config.toml
n_layer = 18
d_model = 96
n_head = 4
n_kv_head = 4
head_dim = 32
d_mlp = 256
vocab_size = 4096
activation = "geglu"
norm = "layernorm"
norm_place = "peri"
norm_eps = 1e-05
positions = "rope"
rope_base = 10000.0
rope_fraction = 1.0
qk_norm = false
attn_scale = 0.177
bias = "none"
tie_embeddings = false
parallel_block = false
extras = ["capped logits"]
init = "uniform"
init_std_qkv = 0.0661
init_std_o = 0.00955
init_std_up = 0.0661
init_std_down = 0.00675
init_out_by_depth = true
optimizer = "adam_variant"
lr = 0.0019
beta1 = 0.9
weight_decay = 0.051
lr_head = 0.00583
grad_clip = 1.0
warmup_steps = 358
schedule = "wsd"
decay_fraction = 1.0
decay_shape = "sqrt"
final_lr_fraction = 0.1
batch_tokens = 8192
seq_len = 256
doc_mask = false
train_tokens = 93270000
steps = 11386
dataset = "wikipedia_en"
Each number is 128 + 24 x the weight over its row's rms, rounded and kept within 0 to 255. Layers, rows and columns count from 0. The size above them is the row's rms in percent of the matrix's.

# layer 4 attention key, 128x96, rms 0.092, rows 53-63, columns 0-95
size [ 88  97  77  71  97  82  93  96  93  90  85]
[[144 136 121 104 149 152 123 123 145 124  85 103 152 139 115 124 157  99 102 133 100 159 137 136 139 150 183 134 158  90 120 140 111 113 141 118 103 138  94  74 192 131 128 133 111 125 122 111 133 165 155 167 130 102 102 150 108 139 131 105 132 116 141  92 136 104 174 152 138 110 145  88 154 139 104 130 120 158 136  95 112 119 116 105  97 171 147 161 107 150 115 102 103 147 172  86]
 [ 98 127 126 120 136 149 102 125  87 171 119 159 143 128 113 102 163 152 130 140 123 158 151 123  93 101 137 115 114 146 146 119 109 103 118  61 157 148 159  97 120 147 139 135  73 129 134 108 147 157 186 110 155 141 161 179  98  98 176 146 156 147 142 113 109 106 157 142 137 129 120  97 127 113 121 133 132 162  97  88 129 112 105 128 129 174 146 109 129 116 155 137 138 153 119 107]
 [100 119 116 137 137 139 143 151 128 108 105 133 110 146 119 111 142 157 136 159 110 154  95 139 110  82 158 112 152 163  86  64 127 143  99 150 125 156 145 108 138 145 133  84 110 141 111 114 123 125 136 119 143 103 126 170 143 171 119 154 118 173 152 102 166 116 119 143 132  75 135 164 135 145 129  95 160 157 120 121 164 144 128 128 144  86 128 156 115 108  66 128  88 145 139 115]
 [123 104 124 142 139 100 125  84 125 137 125 112 105 120 159 133 159 153 150 143  88  86 122 144 108 103 130 129 130  89 129 152 105 143 154 140 103 196 141 133 122 135  91  90 111 147 112 147 143 111 119 107 163 160 128  91 135 172 133 121 109 113 176 121 116 161 126 107 128 131 153 156 120 125 169 121 118 119 165  84  82 132  97  83 131  87 139 119  93 174 135 152 110 124 138 135]
 [130  90 145 105 130 121  74 155  78 165  77 159  98 118 132 116 104 140 130 144  91 149  94 139 141 143 118 114 129 171 126 112 141 106 125  96 152 118 104 112 133 150 123 150 122 163 128 158  93 131 125 109 172  97 133 138 182  94  78 167 129 103 139 111 106 108 140 117  89 127 166  97 150 116 121 115 133 130 130 111 100 157  95 124 118 145 109 135 159 136  98 136 128 169 144 127]
 [136 131 132 157 152 139 116 153 138 138 124 146 101  89 158  97 139  76 114 101 139 135 136 111 127 142 115 117 131 110 137 148 169  68 118  72 158 132  96 112 103 117 121 157 148 181 113 113 129 179 149 134 132 130 101 128 138 119 140 110 128 141  88 150  90 106 147 150 163 122 165 121 129 114 158 130 111  90 115 169 132 139 122 155 107  94 126 108 122 143 158 118  67 107  90 139]
 [121 159 127 153 114 156  86 115 147  87 129 112 127  76 127 133 165 114 103  88 163 145 172 122 137 139 125 129 117 121 145 133 134  91 181 102  97  87 149 141  91 120 113 131 137 128 122 110 136 100 161 135 105  85 133 166 139 107 110  90 105 120 117 110 154 194 147 134 190 141 147 121 147 129 151  99 119 139 126 120 130  84 113 140 126 132 121 152 153 125 152 106 155 154 118 117]
 [126 151 159 132 148 110 125 135 104  69 154 130 154 113 142 107 134 112 116 108 138  87 129 129 100 148 151  99 160 129 100  78  90 142 156 117 148 135 148  97  63 125 127 142 118 124 144 114 124 127 129 117 141 137 110 121  91 162 107 150 104 161 142 154 136 183 130 111 145 125 137 109 126  90 130 132 158  71 117 123 154  88  95 156 128 141  76 149 100  84 152 131 128 125 129 150]
 [107 118 144 108 145 118 119 154  76 149  78  94  93 158 143 175 108 113 123 101 128 101 140 160 105 139 139 134 161 110 143 150 111 135 134 151 103 136 164 126 118  87 109 124 119 105 140 111 168  96 153 145 129 173  90 103 153 146 118 143 131 128 133 170 102 159 162 126  95 150 112 169  94 105 121 151 149 101 119 105  93 127 145 113 110 139  94 136 136 117 191 127 139 106 127 128]
 [157 125 182 114  88  91 140 176  79 119  92 121 100 115 149 142 112 143 110 126 137 132 146 117  84  91 119 145 152 106 110 103 124 129 142 153 110 117 164 147 121 119 153  97 115  95 102 124 148 118 137 127 128 114 133 115 141 161  85 105  99 179 178 141 103 136 124  94 142  82 124 103 113 129 109 156 150 100 173 108  98 110 131 142 108 128  99 154 118 141 113 108 157 107 149 140]
 [168 180 117 136  98 130 144 160 134 108 119 177 141 131 108 109  52 125 175 132 112 129 137 129 139 155 139 175 150 130 112 103 111 113 186 117 102 158 130  95 150 147 123 142 123 138 168 151 146  98 114 124 110 157 132 107 124 151 156 117 183 116 104  74 110 132 116 135 118  98 145 105 102 112 111 128 118 150 111 123 117 123 151 151 150 152 117 120 116  99 136 133 112 119  83 112]]
# layer 4 attention query, 128x96, rms 0.0916, rows 54-63, columns 0-95
size [100  92 108  86  87  89  90  92  95  89]
[[146 142 111 153 144 103 128 136 151 126 132 121 154 155 136 105 112 187 133 132 106 101 116 124 134 127 136 157 133  97 174 157 103 153 132  87 157 146  83 123 132 133 137 110 100 134 124  76 120 139 120 117 133 120 156 103 149 151 185 125 154  55  68 122 148 113 113 137 129 102 101  97 169 131 117 159 133 159 125 150 163 144 122 133 167 135 148 132  93 123 109 121 101  98 127 120]
 [ 90 125 138 173  89 158 150 162 120  80 128 109 160 126 122 133 143 112 150  78 143 129 171 103 127 120 138 160 131 120 148  97 140 102 121 181 144 151  85 161 140 157 131 117 127 100 154 134 150 155 157 155 150 138 100 134 131 109 142  93  96 137 138 106 133  93  90  96 115 135 103 152  96 125 146  91  96 125 104 121  79 141 130 137 153 133 111 116 116 127 143 103 123  87 163 141]
 [137 169 137 156 100 148 128 172 163  78  98 112 133 111 107 153 136 102 130 108 168 155 152 121 130 158  93  86 120 123 132 157 165 131 159 141 132 114 103 136 144 113 142 123 159 163 165 128 142  93  86 131 109 179 129 100 106 116  95  93 123 131 110 119 153 154 123 142 118 170 126 158 130  92 157 117 156 109 111 167 102 131 141 143 126  97  96  93 141 117 128 154 125  98 108 146]
 [165 138 102  74 131 148 163 102 125 158 190 121 109 138 127 173 148 143 116 151 155 121 132 120 100 142  85 125 102  95 102 104 104 139 132 121 101  68  87 111 106 139 100 126 126  90 115 150 126 115 111 144 127 106 119  95 140 120 122 170 141 102 130 128 120 123 153 122 123 145 139 119 146  93 164 118 155 167 113 136  98 150 141 101 129 122 120 150 135 151 125 111 146 187 156 169]
 [168 114  85  84 119  95 122  78 144 149 168  79 136 139 128 154 133 168 124 149 164 168 105 124 113 108 179 151 117  91  92 142 144 125  99 137  90 115 165  91 142 134 116 140  94  87 119 115 109 115 104 129 117 129 157 134 121  99 124 160 173 131 122  98 111 150 131 106 144 109  98 132 135 136 142 145 147 164 113 107 107 133 115 137 158 138  92 135 126 100 109 112 130 157 128  95]
 [150 157 143 107 116 171 143 115 115 136 124  94 132  98 137 116  94 125 112 162 127 111 109 124 145 141 146 204 163 139  93 127 145 165 116 183  89 163 168 133 138 121  61 127 150  99 122 113 111 108 139 114 136 128 117 147 108 114 145 143 164  96 140 116  86 103 159 136  90 127 130 138  93 135 135 152 142 161 143 126 145 129  94  85  94 108 126 109 126 126 122 122 132 155 114 101]
 [129 134 143 162 127 187 136 130 109 127  73 106 163 157 137 114 114 138 151 117 100 161 160 143 136 152 141 164 128 185 132 150 113 117 123 133 137 172 172 184 118 131 109 123  97 121 128 158 112 128 124 146 130 122 111 122 147 114 117  75  86 109 140 109  81 130 140 144 149 104 142 132 114 142 168 107 115 116 118 136 145 151  92 130 119 159 152 135 125  84 135 124 144  63 117 144]
 [134 115 157 111 116 131 136 172 151 130 100 145 158  98  97  99 144 154 105 126 152 149 138 131  84 145 115 113 176 159 110 135 110 122 141 102 112 116 153 153 162 115 133 105 114 150 140 144 135 125 114  90 160  96 119  88 133 133  81  86 146 137 115  94  94 165 182 128 151  94 141 141 138  93  99  92  97 107 141 142 169 111 125 144 120 118 130 134 142  79 129 180 119 129 124 145]
 [111 140 180 145 141 144 151 175 126 147  61 145 163 110 106 115  96 111 149 109 140 129 135 127 165 124 151  94 164 127 115 100 134 107 152 156 130 104 134 182 117 102 117 127 115 141 140 165  88 127 105 128 154 140 115 100  98 125 123  79 108 140  98 112 104 128 141 150 172 133 144 128 138 100 128 105 141 103 114 125  83 134 156 145 127 139 150 118 129  98 146 144 138  56 138 138]
 [ 90  90 172 105 100 100  95 169 114 134 104 141 132 170 143  87 146 130 113 111  87 105 118 160 130 141 110 124 141 177 158 127 109  87 111 135 122 105  83 112  97 124 133 144 131 119 182 154 149 156 154 169  99 128 144 117 138 147 147 109 109 110  88 116 138 120 131 130  92 162 151 124 151 139 135 164 110 109 115 136 134 124 125 178 125 162 125  87 131  95 117 130 101 112 105 132]]
# layer 4 attention value, 128x96, rms 0.0865, rows 32-57, columns 0-95
size [ 88  93 100  91  98  91  80  96  90 102  97  96  96  95  95  83 101  83  86  92  92  99  99  91  99  92]
[[114 123 138 139 108 145  98 115 113 119 147 139 132  89 128 128 128 151 154  85 179 112 128 114 171 124 136 128 139 118 112 157 155  91 167 124 155  95  99 146 135 151 161 153 162 142  75 138  88 150 125 152 138 112 128 135 175 120 148 129 161  78 132 128 161  95 101 114 167 125 163 125 127 100 105 137 116 114 113 101 146  99 115 146 126 139 120 125  62 122 171 138 136 120  94  97]
 [166 147 113 144 142 103 108 121 142 134 111 146 115 150 142 144 153 160 125 143 112 119 146 125 130 150  67 129 126 108 159 145 148 107 114 151 154  68 140 131  81 145 138 148 151 123  80 132 164 104 167 161  99 109 140 115 103 151 158 152 133 125  95 110 109  89 161 154 126 101 138 133 146 113 177 105  91 115 113 123 149 177 146 108 141 117 161  89 109 131 148 136 123  84 142 111]
 [172 139 157 143 138  91 161 103 121 133 146 145 131  48 146 145 105 122 115 109 112 131 153 118 145 136 144 165 148  87 134 142 146 102 135 102 152 129 104 174 153 128 129 162 142 125 100 135  97 126 104 127 136 139  96 117 135 159  88 106 120 132 136 123  91 117 153  54 125 144 114  88 124 146  63 146  99 138 132 121 122 142 120 116 140 122 115 106 125 163 139 158 155 129 120  98]
 [167 149 169 169  97  99 146 141 131 120 127 140 103 134 120 124 135 105  75  90 121 103 151 132 111 170 155 137 118 118 106  96  68 121 149 141 113 125 166 125 141 105 114 105 120 109 139 116 130 139 163 137 126 129 130 127 123 146  60 122 131 140 195 118 134 164 121 127 174 150 123  95 129 131 142 153 177 137 146 157 112 127 127  94 132 164 113 129 127  93  77 135 147 129 126 144]
 [137 170 140 118 112 132 144 112 145 136 129  86 131 110 158 140 124 144 148 122  86 152 119 125 108 117 112 139 130  63 120 161 111 109 108 164  94 156 142 141 131 105 189 103 104 173 152 153 142 115 138 147 143 130 161 123 132 118 130  86 139 111 130 113 123 129 121 105  96 104 106 100 156 195  87 123 164 102 132 130 134  88 143 145 114 141 124  95 175 166 105 127 102 106 119 139]
 [131  94 156 138 144 119 175 139 110 138  98 119  97  94 156 160 118 170 126 134 147 124 124 155 134 124 174 113 103 145 110 141 161 153 107 135 174  81 106 110 128 139  92  98  94  91 134 118 114 163  96 155 110 123 119 130  56 136 122 108 121 129 152 114 114 114 143 100 126  95 105 152 110 184 134 140 142 128 120 118 160 117 125 150 139 146 108 110 117 142 113 109 194 130 121 116]
 [ 81 157 126 144 114 143 115 112 140 142  96 105 155  96 169 142 145 136 132  89 111 113 183 136 108 145 105 123  96 103 159 119 168 129 120 106 115 107 149 152 105  95 128 112 133 133 120 124 115 161 165 112 132 150 111 129 133 110 150 144 111  96 154 125  95  82 122 163 169 134 117 124  99 108 116 152 152 153 117 148 176 144 117 151  87 105 162 101 161 141 141 104  72 157 146 116]
 [138 140 155  81 133 146 141 169 132 144 157 129 125  81 141 120 113 155 122 120 150 148 128 146 122 119 140 136 149 164 101 140 122 182 124 134  99 184 147  95 128 104 164  73 120  94 109 134 145 139  86 148 109 110 143 136 166 148 148 157 151  95 167 128 157 129 133  92 146 139 158  75 120 135 102 133 111 115 160 148 174  98 125 103 152 132 155 104 124 122 112 136 154 134 105 144]
 [158 136  97  88 144 134 140 142 116 164 144 146 117 131 119 143 133 120 193 169 134 133 108 187 123 148 108 105 117 119 120 100 105 160 149 167 134 156 156 152 138 139 136 123  96 158 155 103 163 106 142 130 131 161 132 136  89 146 150 133 134 123 144 130 134 131 102 122 142  62 126 142 118 124 146  90 157  95 177 150 124 169 106 125 131 132 159 122  87 151  89 163 111 110 114 127]
 [114 114  99 165  82 158 115  88 115 154 133 126 124 111  82 109 121  88 108 158 120 149 150 100 152  98 115 145 115 129 155 153 131  91 148 104 136 129 147 109 121 159  73 152 155 152 155 114 126 103 148 153 149 126 127 119 156 127 154 133 112 107 135 159 104 140 167 160 130 159 157 113 135 121 141 106 159 107 130 153  58 136 143 111 152 135  82 149 125 129 126 156  82 113 153 121]
 [128 113 116 144 110 107 180 149 110 119 123 144 131 138 124 135 123 107 156 138 123 139 123  69 121 104 159 137 136 127 100 108 114 161 107 183  97 129 151 115 128 100 125 133 148 129 158 120 102 135 143 147  92 117 169 103  94 129 126  61 104 149 124 142 178 166 123 155 132  85 122 113 151 157 173 149 113 140 180 131 111 120 114 148  88 133 109 158 131  95 132 134 167  99 129 146]
 [111 117  88 165 151 120 158 122 127 124 129  95  89 137 137 140 129 126 149 115 154 129 190 137 115 171 152 124  96 131 120 155 191 121  97 105 119 133 121 103  70 122 114 127 147  80  93 124 176 157 149 168 101  92 155 125 107  85 120 119 115 147  91 133  97 127 160  79 123 143 121 125 131 121 142 147 102 114 108 105 115 134 147 101 135 132 134 135 147 104 137 157 140 161 121 127]
 [ 91 159  88  75 131 128 116 105 150 131 156 145  82 164 133 129 135 113 110 140 158 154 129  95 127 160 108  86 125 104 163 136 143 159 117 102 113  74 108 115 114 138 145 145 151 191 122  78 136 129 157 128 131 104 107 144 155 125 100 111 129 136 114 123 113 125 155 139 169 149 133 137 166 133  97 139 123 122  74 109 112 142 137 100 127 102 142 149 160 110 159 133 151  87 116 125]
 [102 110 141 112 117 161 160 162 107 131 135 102 107 125 129 118 116 134 184 124 110  89  84 156 108 108 131 154 107  68  79 127 162 167 138 149 120 139 133  84 130  87 184 139 139 120 165 154 106 107 111 116 141 145 149 147 138  86 107 155 124 101 158 145 107 117 147 155 107  73 131 126 142 147 131 117 136 128 155 137 150 115 128 136 166 133 148 148 114 102  98 158 141 135 106 134]
 [ 95  99 118 156  99 111 120 145 138 127 110 134 134 171  89 165 108 116  93 109 126 141 107  57 106 156 146 107 112 149 142 115 133  84 142 161 158 106 113 148 118 131 132 161 140 142  90 105 141 108 134 134 129 118 137 143 147 178 109 124 119 165 118  93 149 132 122 109 152 128 129 144 155 174 177 142 111 195  86 114 103 126 151 109 102 138 109 154 131 139 115 120  95 146 121 121]
 [101 143 114 141 156 134  83 132 120 134 149 108 126  98 122 124 169 114 173 155  94 121 174 107 115 108 110 121 105 179 170 169 153 143 118 139 128 149 152 155 116 155 131 113 135 164 111 113 141 166 128 172 167 134 127 168 169 140 172 102 142 165 100 131 140 154 109 155 146 134 110 121 112 128 118 135 136 106 102 147 110 135 129 114 100 125 160 122 147  86 137  77 173 117 119 121]
 [ 95 108 102 153 163  89 107 109 127 140 113 105  92 137 153 159 100 133 114 120 129 144 131  86 143 165 107 124 112 158 111 148 182 131 139 140 137 114 148  89 109 109 137 182 142 120 100  92 146 130 133 171  96 131 121 160 152 110 103  89 143 140  91 115 170 136 148 103 147 128 145  75 120 134 101 111  88 126 112 109 133 124 144  97 149 136 174 137 144  94 155 125 141 102 143 147]
 [123 109 164 112  70 137 132 145 157 144 126 115 110  84 141 112 123 129 120 129 113  99 144 124 123 157 149  94 150 145  80 144 145 143 148 121 120  99 118 167 107 146 128 102 111  57 119 147 114 106 105 112 107 141 172 127 159 138 127 114 139 112 145 130 118 134 120 102 169 102  86 135 143 178 132 131 173 110 157 146  77  93 147 153 117 156 138 140 140 113 130 101 164 102  89 131]
 [108 110 100 157 103 167 120 124 161 109 117 138 105 133 157 123 168 122 154 101 138 149 181 125  93 105 137 140 148  83 132 131 124 143 135 116 132 129 120 148 106 152 130 109 107 136  85 142 124 123 133 176 121 110 161  84 109 131  84 176 153 159 150 102 128 122 174 118 136 129 177 127 119 162 148 151 147 179  99 129 138 140 104  83 128 119 137 123 118 170 152 168 127 147 136 104]
 [ 81 123  83 136 119 125  88 118 154 122 138  99 163 125 104 115 138  83 109 151 127 108 155 158 135 125 126 118 116 146 155 144 149 115 140  79  84 159 157 110 106 131 151 121 135 172 122 107 132 133 156 155 163 149  85 156 171 114 139 154 110  84  93 160 141 152 156 142 148 129 108 142 106  81 152 119 119 102 157 164 115 141 116  97 114  92 157 124 155 108 120 114 146 109 140 125]
 [125 141 126 163 132 167 150 131 137 140 119 132 122 103 126 127 127 122 120 123 141 108 136 169 111 135 122  96 152 121  92 121 138 123 138 138 141 116  98 103 164 186  98 107 130  62 142 162 135 187 140 149 140 125 158  95 105  97 170 111 154 100 120 119 153  99 145 146 160 146  93 163 138 105 103 154 114 115 151 125 156 106 142 193 141 160 127 132 146 115 135  87 127 133  86 136]
 [147 150 101  84 117  97  91 102 138 128 123 156 113 153 104 136 114 134  98 119 105 116 130 108 167 168  77 128 112 155 117 136 173  88 169 106 116 146 119 111 162 136 175 153 125 149 153 130 139  98 131  82 105 125 119 164 160 152 143  88 112 117 105 100 155 101 134 137 139 152 140 156 133 109 126 128 117 159 125 129 165  95 131 161 117 123 140 165 179 123 121 112 110 157 139  98]
 [128  93 151 124 135 143 211 121 126 112 114 120 144 119 148 116 116 153 116 117 139 153 139 137 136  71 194 116 157 112 122 130 118 175 125 154 117 126 137 159 104 103  95 113 137  75 143 154 143 139 107 127  93 102 171 105 119 135 100 158 124 152 135 146 155 109 100 126 126  88 123 101 144 137  98 130 164  98 119 101 125 112 154 135 114 159 151 145 150 142 103 147 139 121  85 151]
 [142 147 199 127  94 155 130 131 127 101 102 125 147  66 150 150 144 170 111 112 131 141 156  93 164 111 127  82 125 111 108 116  87 106 145 114 146 124 114 149 122 162  93 132 103 104 146 178 110 170  92 135 136 137 142 124 122 125 123 146 136 127 154 145 162 138 139  91 141 117 102 123 158 156 166 115 109 124 165 132 133 105 118 145 119 138  58 150 123 129 147 125 126 111 129 101]
 [106 122 108 124 134 131 152 129 147 150 107 168 102 182 122 125 128 150 124 106 120 157  95  99 142 118 140 103 110 162 140 131 102 115 136 116 154 140 140 126 112 127 150  80 138 154 124 139  90  82 123 139 103 113 136 124 176 115 143 148 149 145  69 185 182 154 128 154 132 154  91 117 151 155 113 138 143 155  98 115 110 115 120  95 136 137 136 123 191 116  96 130 135  87 106 116]
 [173 108 171  97 145  94 109 136 138 125 109 134 116 146 123 153  96 158 131 147 140 138 101 148 119 152 156 126 118 146 107 113 157 163 104 142 105 131 124 145 107 106 140  93 162 160 174 113 152 134 125  99 140 140 126 154 134  88 107 144 126 178 107 128 112 104  86  97 120 111 104 145 111 101 106 130 142 147 100 145 136 164 143 142 116 145 169 169 129 121 131 127 113 198 176  95]]
# layer 4 attention output (transposed), 128x96, rms 0.0707, rows 32-56, columns 0-95
size [ 85  99  86  89  92  78  76  92  90  90 100 104  89  91  82  74  96  77  93  85  94  88  94  83  90]
[[106 106 147 153 149 109 104 158 167 139 109 125 125 141 160 153 123 145 178 115 116 107 135 162  83  95 104 143 176 127 151 137 131 144  98 130 107 136 123 156  79  79 140  97 114 141 142 105 171 118 129 148 112 123 140 149 153 153 142 131 131 141 107 159 119  98 130 152  92 115 107 170 159 141 129 155 129 102 108 151  77 145 113 134 130 140 109 109 143 101 110  97 133  76 165 101]
 [148 132 109  82 123 135 118 113  96 104 127  92 150 123 122 118 130 147 147 146  87 120 123 138 114 100 134 139 141 122 129 176 114 130 130 150 117 142 121 118 122  53 114  93  88 130 159 121 114 124 116 136 103 154  96  91 114 140 119 137 110 106 148 178 161 145 143 136 121 124 141 153 115 122 131 169 105 113 114 140 102 116 103 167 152  40 119 152 109 138 172 131 158 123 115 168]
 [ 93 128 127 179 103 177  79 132 152 137 125 136 138 167 102 157 120 126 153 137 131 116 124 101 108 139 123 142 164 132 135 136  80  71 101 128 134 189 160  83 113 133 139 148 118 109 105  96 134 169 138 154 136 120 127 123 156 185 129 131 127  85 152 118 147 140  98 115 120 109  91 146 124 119 109 108 178 122 149 163 102 132 125 125 105 137 141 141 121 126  89 110 137 133 156 137]
 [107 139 109 123 101 126 119 135 133 162 147 183 152 114 107 113 116 140 105 152 157 111 122 122 122 107 161  96 112 143 107  95 133 122 120 120 153 111 116 112 125 217 153 171 135 104 140 138 145 143 159 135 124 106 162 143 124 112 137 141 133 160 115  65 104 138  88  82 160 127 127 114 141 145 107 108 161 140 111 143 166 139  94 144 152 172  97 137 166 122 139 131 122 162 116 143]
 [160 118 151 139 129 125 136 136 139 103 139 155 127 147 100 139 150 101 110 130 124 141 110  96 141 144 123 110 123 132 109 131 112 123 115 128 141 103 110 144 128  95 101 110 149  90 119 116 134 148  71 158 151 102  95 135 147 139 132 114 109 123 139  84 133 103 145 125 141  90  88 112 125  84 156  72 145 176 136 163 101 113 157 123 173 109 184 118  63 107 151 163 166 148 128 140]
 [152 168 106 118  90 158 119 161 134 103 182 102 109 149 117 148 154 116 149 122 155 122 156 149 100 147 111  72 139 133 170 160 146 116 147 116 142 141 127 146 150 136 106 113 117 169 126 110 157 141 163 153 100 158 143 114 111  84 129 145 119  96 116 116 127 151 122  96  96 158 118 141 142 161 143 140 119 143 113 103  99 118 125 155 117 111 121  74 163 115 148 140  71 152  92 133]
 [ 76 129 125 132 101  84 127 143 138 134 125 124 134 133 123 132 129  72 129 147  99 122 109 124 139 123 122 171 122 143 119 146 127  88 106 141 143 132  85 121 144  92  94 106 130 154 126 128 132 116 134 159 137  94 135 135  94 160 131 120 132 111 101 214 156  96 168  97 143 143 131 139 151 135 141 162 128 100 100 155 150 108 150 154 186  91 128 156 146 121 132 139 142 129 177 153]
 [139 145 123 189 121 151 117 130 122 121 137 143 126 127 124 158 113 120 152  71 138  91 109 126 132 112 125 125 145 111  99 143 135 129 162 142 180 100 133 186 120 194 111 181 145 148 132 135 136 131 144  99 153 119 125 143 144 112 122 107 140 139  98  72 115 135  91 181 115 106 129 148  93 141 127 101 137 150 103 132 106 150 112 112 116 161 110  98 124  85 105 145  94 131 156 132]
 [142  94 124 126 113 143 148  91 119 121 134 148 132 115 133 108 148 107 137 127 121 111 103 148 121 128 154 122 155 119 135 167 154 141 151 139 147 130 154 165 114 168 111 148 159 105 145 140 105 148 107 131 129 127 101 152 108  91  96 120 113 142 148  79  68 147 123 138 136 132 143 167  71 131 142 121 103 192 140  95 152  93 120 122 106 171 113 138  84  88 152 111 163 145  94  94]
 [141 123 147 109 126  94 106  93  93 147  96 114 153  96 169 119 117 141 115 117 115 156 128 127 162 122 152 119 142 115 113  89 126 122  83 112  82 133 105  97 142 121 167 123 119 100  97 142 138 138  97 119 140 130 106 115  94 181 125 127 169 137 153 123 151 136 149 136 127 104 127  88 104 141  99 154 152 127 154 147 205 106 160 152 120  90 120 132 116 172 146 105 138 107 162 125]
 [162 129 116  89 138 137 130 140 157 119 128 178 113 137 138 100 143 147  64 150 150 139 142 155  98 132 120 101 129 129 140 131 156 126 153 110 171  76 138 131 130 181 156 110 100  90 147 140 131 136 106 117 136 135 129 128 122  89 135 128 119 142 132  64  86 141  82 113 137 152 146 135 122 108 133  70 142 158 169 122 146 131 121  97 138 182 123 131 124 136 137 134  97 148  96 129]
 [119 158 103  96 130 109 108 131 120 103 154  97 116 149 119 140 128 116 126 119 104 125 161 109 123 143 154  81 123 161 129 129 108 153 149 132 134 116  69 119 142  77 124 103  75 152 130 118 125 114 167 109 126 162 133 111 123 154 149 137 128  94 140 170 159 143 116 106 100 150 123 132 148 133 152 177 110 117 108 153 104 131 108 178 133  47 131 148 142 134 139 120 100 113 175 129]
 [126 119 128 126 182 145 156 124 112 119  69  85 135 152 133 156 113 136 136 125  95  99 140 122 116 135 122 135  99 200 108  99 146  94 144 124 102 112 112 126 108  70 144  82 114  97 129 163 114 103 122 136 129 147 120 110 134 156 176 122 140  93 110 178 178 113 108 121 160 135 134 161 141 136 155 151 138 124 115 122  94 145 124 143 154 100 145 127 120 140 151 117 135  91 157 132]
 [147 106 166 143 130 112 129 136 160 126 157 154 111 132 124 142 157  91 136 127 160 141 107 161 156 164 123 109 161 121 127 140 122 118 158 101 163 104 121 195 115 162  71  85 153 123 126 118 120 123 127 110 128 146 131 145 114 100 138 137 125 160 105  81  92 135 121 128 141 108 147 138  96  87 150  93 146 152 110 140 109 107 110 127  95 167 122 140 102  81 164 119 148 130 145  79]
 [142 146 126  91 151 111 147 110 138 134 125 137 109  95 143  93 105 159  74 170  87 177 137 148 111  97 111  97 106 139 132  86 108 141 132 118 114 153 171  84 128  96 158 108  92 109 149 137 160 107 116 118 134 103 188 151 150 145 150 152 152 114 139 151 139 124 139 108 103 140 126 112 123 102 105  93 149 117 115  98 136 142  97 125 104 115 110  95 169 120 162 127 120 126  97 150]
 [144 122  96  78 123 120 132 130 137  94 111 106 110 151 183 123 128 140 132 110 121 120  96 132 136 141 116 157  96 126 136 127 154 158  90 132 135  88  78 121 141 113 130 161 146 107 142 162 129 145 120 129  97 130 163  80 132 134 126 125 121 110 116 192 170  85 164 138 118 134 113 132 152 163 156 147 109  91 153 143 116 110 144 180 187 137 129 130 136 173 116 135 115 126 148 146]
 [153 154  82  94 129 175  99 121 125  91 120 106 112 135 121 150 107 157 140 125  93 139 133 162  91 106 120  91 159 148 145 123 112 148 186 137 183 100 117 155 131 142 134  90 119 147 169 141 134  95 125 104 108 151 152  94 144 128 166 140 132  91 124 133 123 161 128 116  94 137 134 157 113 129 110 138 155 112 124 140 138 115 108 155 156 119 100 137 145 125 182 129  92  89 139 161]
 [141 152 121 141 156 143 153 164 143 116 143 173 106 153 134 112 127 139 143 133 167 134 134 138 119 107  91  68 117 129 127 135 165 107 123  89 137 132 119 147 134 141 180 121 130 134 162 123 164 134 101 143 140 109 149 122 128 120 106 138 110 160 128  67 146 132 105 107 103 110 145 132 107 140 140 100 135 116  96 111 101  93  90 137 145 179 167  74 101  62 128 148 115 128 111 140]
 [117 117 129 133 150  72 124 123 120 137 167 109 154  98 138 138 100 134 110 137 123  98 133  89 127 149 156 151 120 126 123 146 120 113 140 137 113 150  89 115 126  40 104  84  99 130 141 107 117 145 117 144 143 104  87 169 143 184 139 133 148 106 114 163 141 123  79 121 132 127 124 108 119 121 142 156 104 127 101 170  99 121 111 137  99  78 125 126 151 157 107 115 145 138 170 146]
 [118 124 138  76 122  72 110 120  94 117 111 110  93 100 164 104  93 129 162 118 102 148 102 111 168 125 146 146 122 158 113 135 151 128 125 160 147 110  87 168 138 162 125 151 137 120 107 187 116 123 127 117 129 139 129 105 134 143 118 114 125 144 104 164 145 118 127 138 134 129 143 125 163 135 118 166 144 110 121 156 167  88 178 157 163 144 139 145  90 171 125 133 143  83 165 132]
 [134 130 122 126 134  99 121 177 139 116 128 119 150 148  99 134 171 158 136 116 140 141 147  95 144 123 126 129  91 133 143 129 146 132  99 118 113  90 120 158 114 104 166 123 134 190 146 103 174 116 180 159 117 119  95  80 108 100 114 128  89 135 166 109 126 142 111 103 113 145 122 107 172 149 160 157  98 112  79 106  96 129 116 139 134 131 129 114 117 111 123 160 104 117 172  86]
 [ 88 136 127 142 136 168 148 141 141 134  74 131 122 120  91 147 113 144 142  92 117 188 137 125 130  80 102 129 134 158 100  86 120 130 144 148 148 104 188 121  79  94 116 137 119 143 116 148 134  80 137 130 138 131 152 113 148 141 126 159 130 142 151 176 119 133 173 105 142  94 117 113 143 141 128 112 155 101  92  85 126 165 107 108 146 114 141 134 116 115 151 156 149  94 119 132]
 [150 153 134 130 162 145 145 130 149 147 149 211 121 125 122 143 149 109  82 113 175 110 138 125 103 169  99  97 144 136 145 149 130 139 131  95 154 134 117 126 109 166 155 116 122 165 143 103 123 136 121 108 150 136 142 155 152 101 133 115 104 118 117  55  97 129 126 133 103 153 132 155  97 112 118  84 136 149 126 128 132 136 124  80 116 143 149  86 121  75 101 114 108 145 129 124]
 [121 146 117 147 119  96 129 160 136 165 154 157 128 161 128 124 133 159 119 150 160 108 140 140  84 110 130 124 106 111 174 151 154 127 101 129 120  94  97 101 114 126 166 148  85 106 143 108 160 128 148 174 116 116 126 141 141 109 124 125 142 153 135  68 146 123 112  85 124 123  90  95 159 142 125  98  95 109 108 122 137 118 156 122 134  87 161 101 162 140  93 161  92 151 114 171]
 [119 153 113  84 160 147 168 136 121 116  94  96 111 113 119 135 106 142  75  83 158 115 114 125 139 152 135 128 147 162 137 111 157 157 126 102  91 128 147 137 130  81 127 122 145 127 155 158 145  87 105  68 179 138  91 131 154 140 132  90 118 139 153 121 129 110 145 147 136  96 122 151 129  94 111  95 143 116 101 142 110 158 142 120 148  69 152  99 129 145 151 114 129 116 101 138]]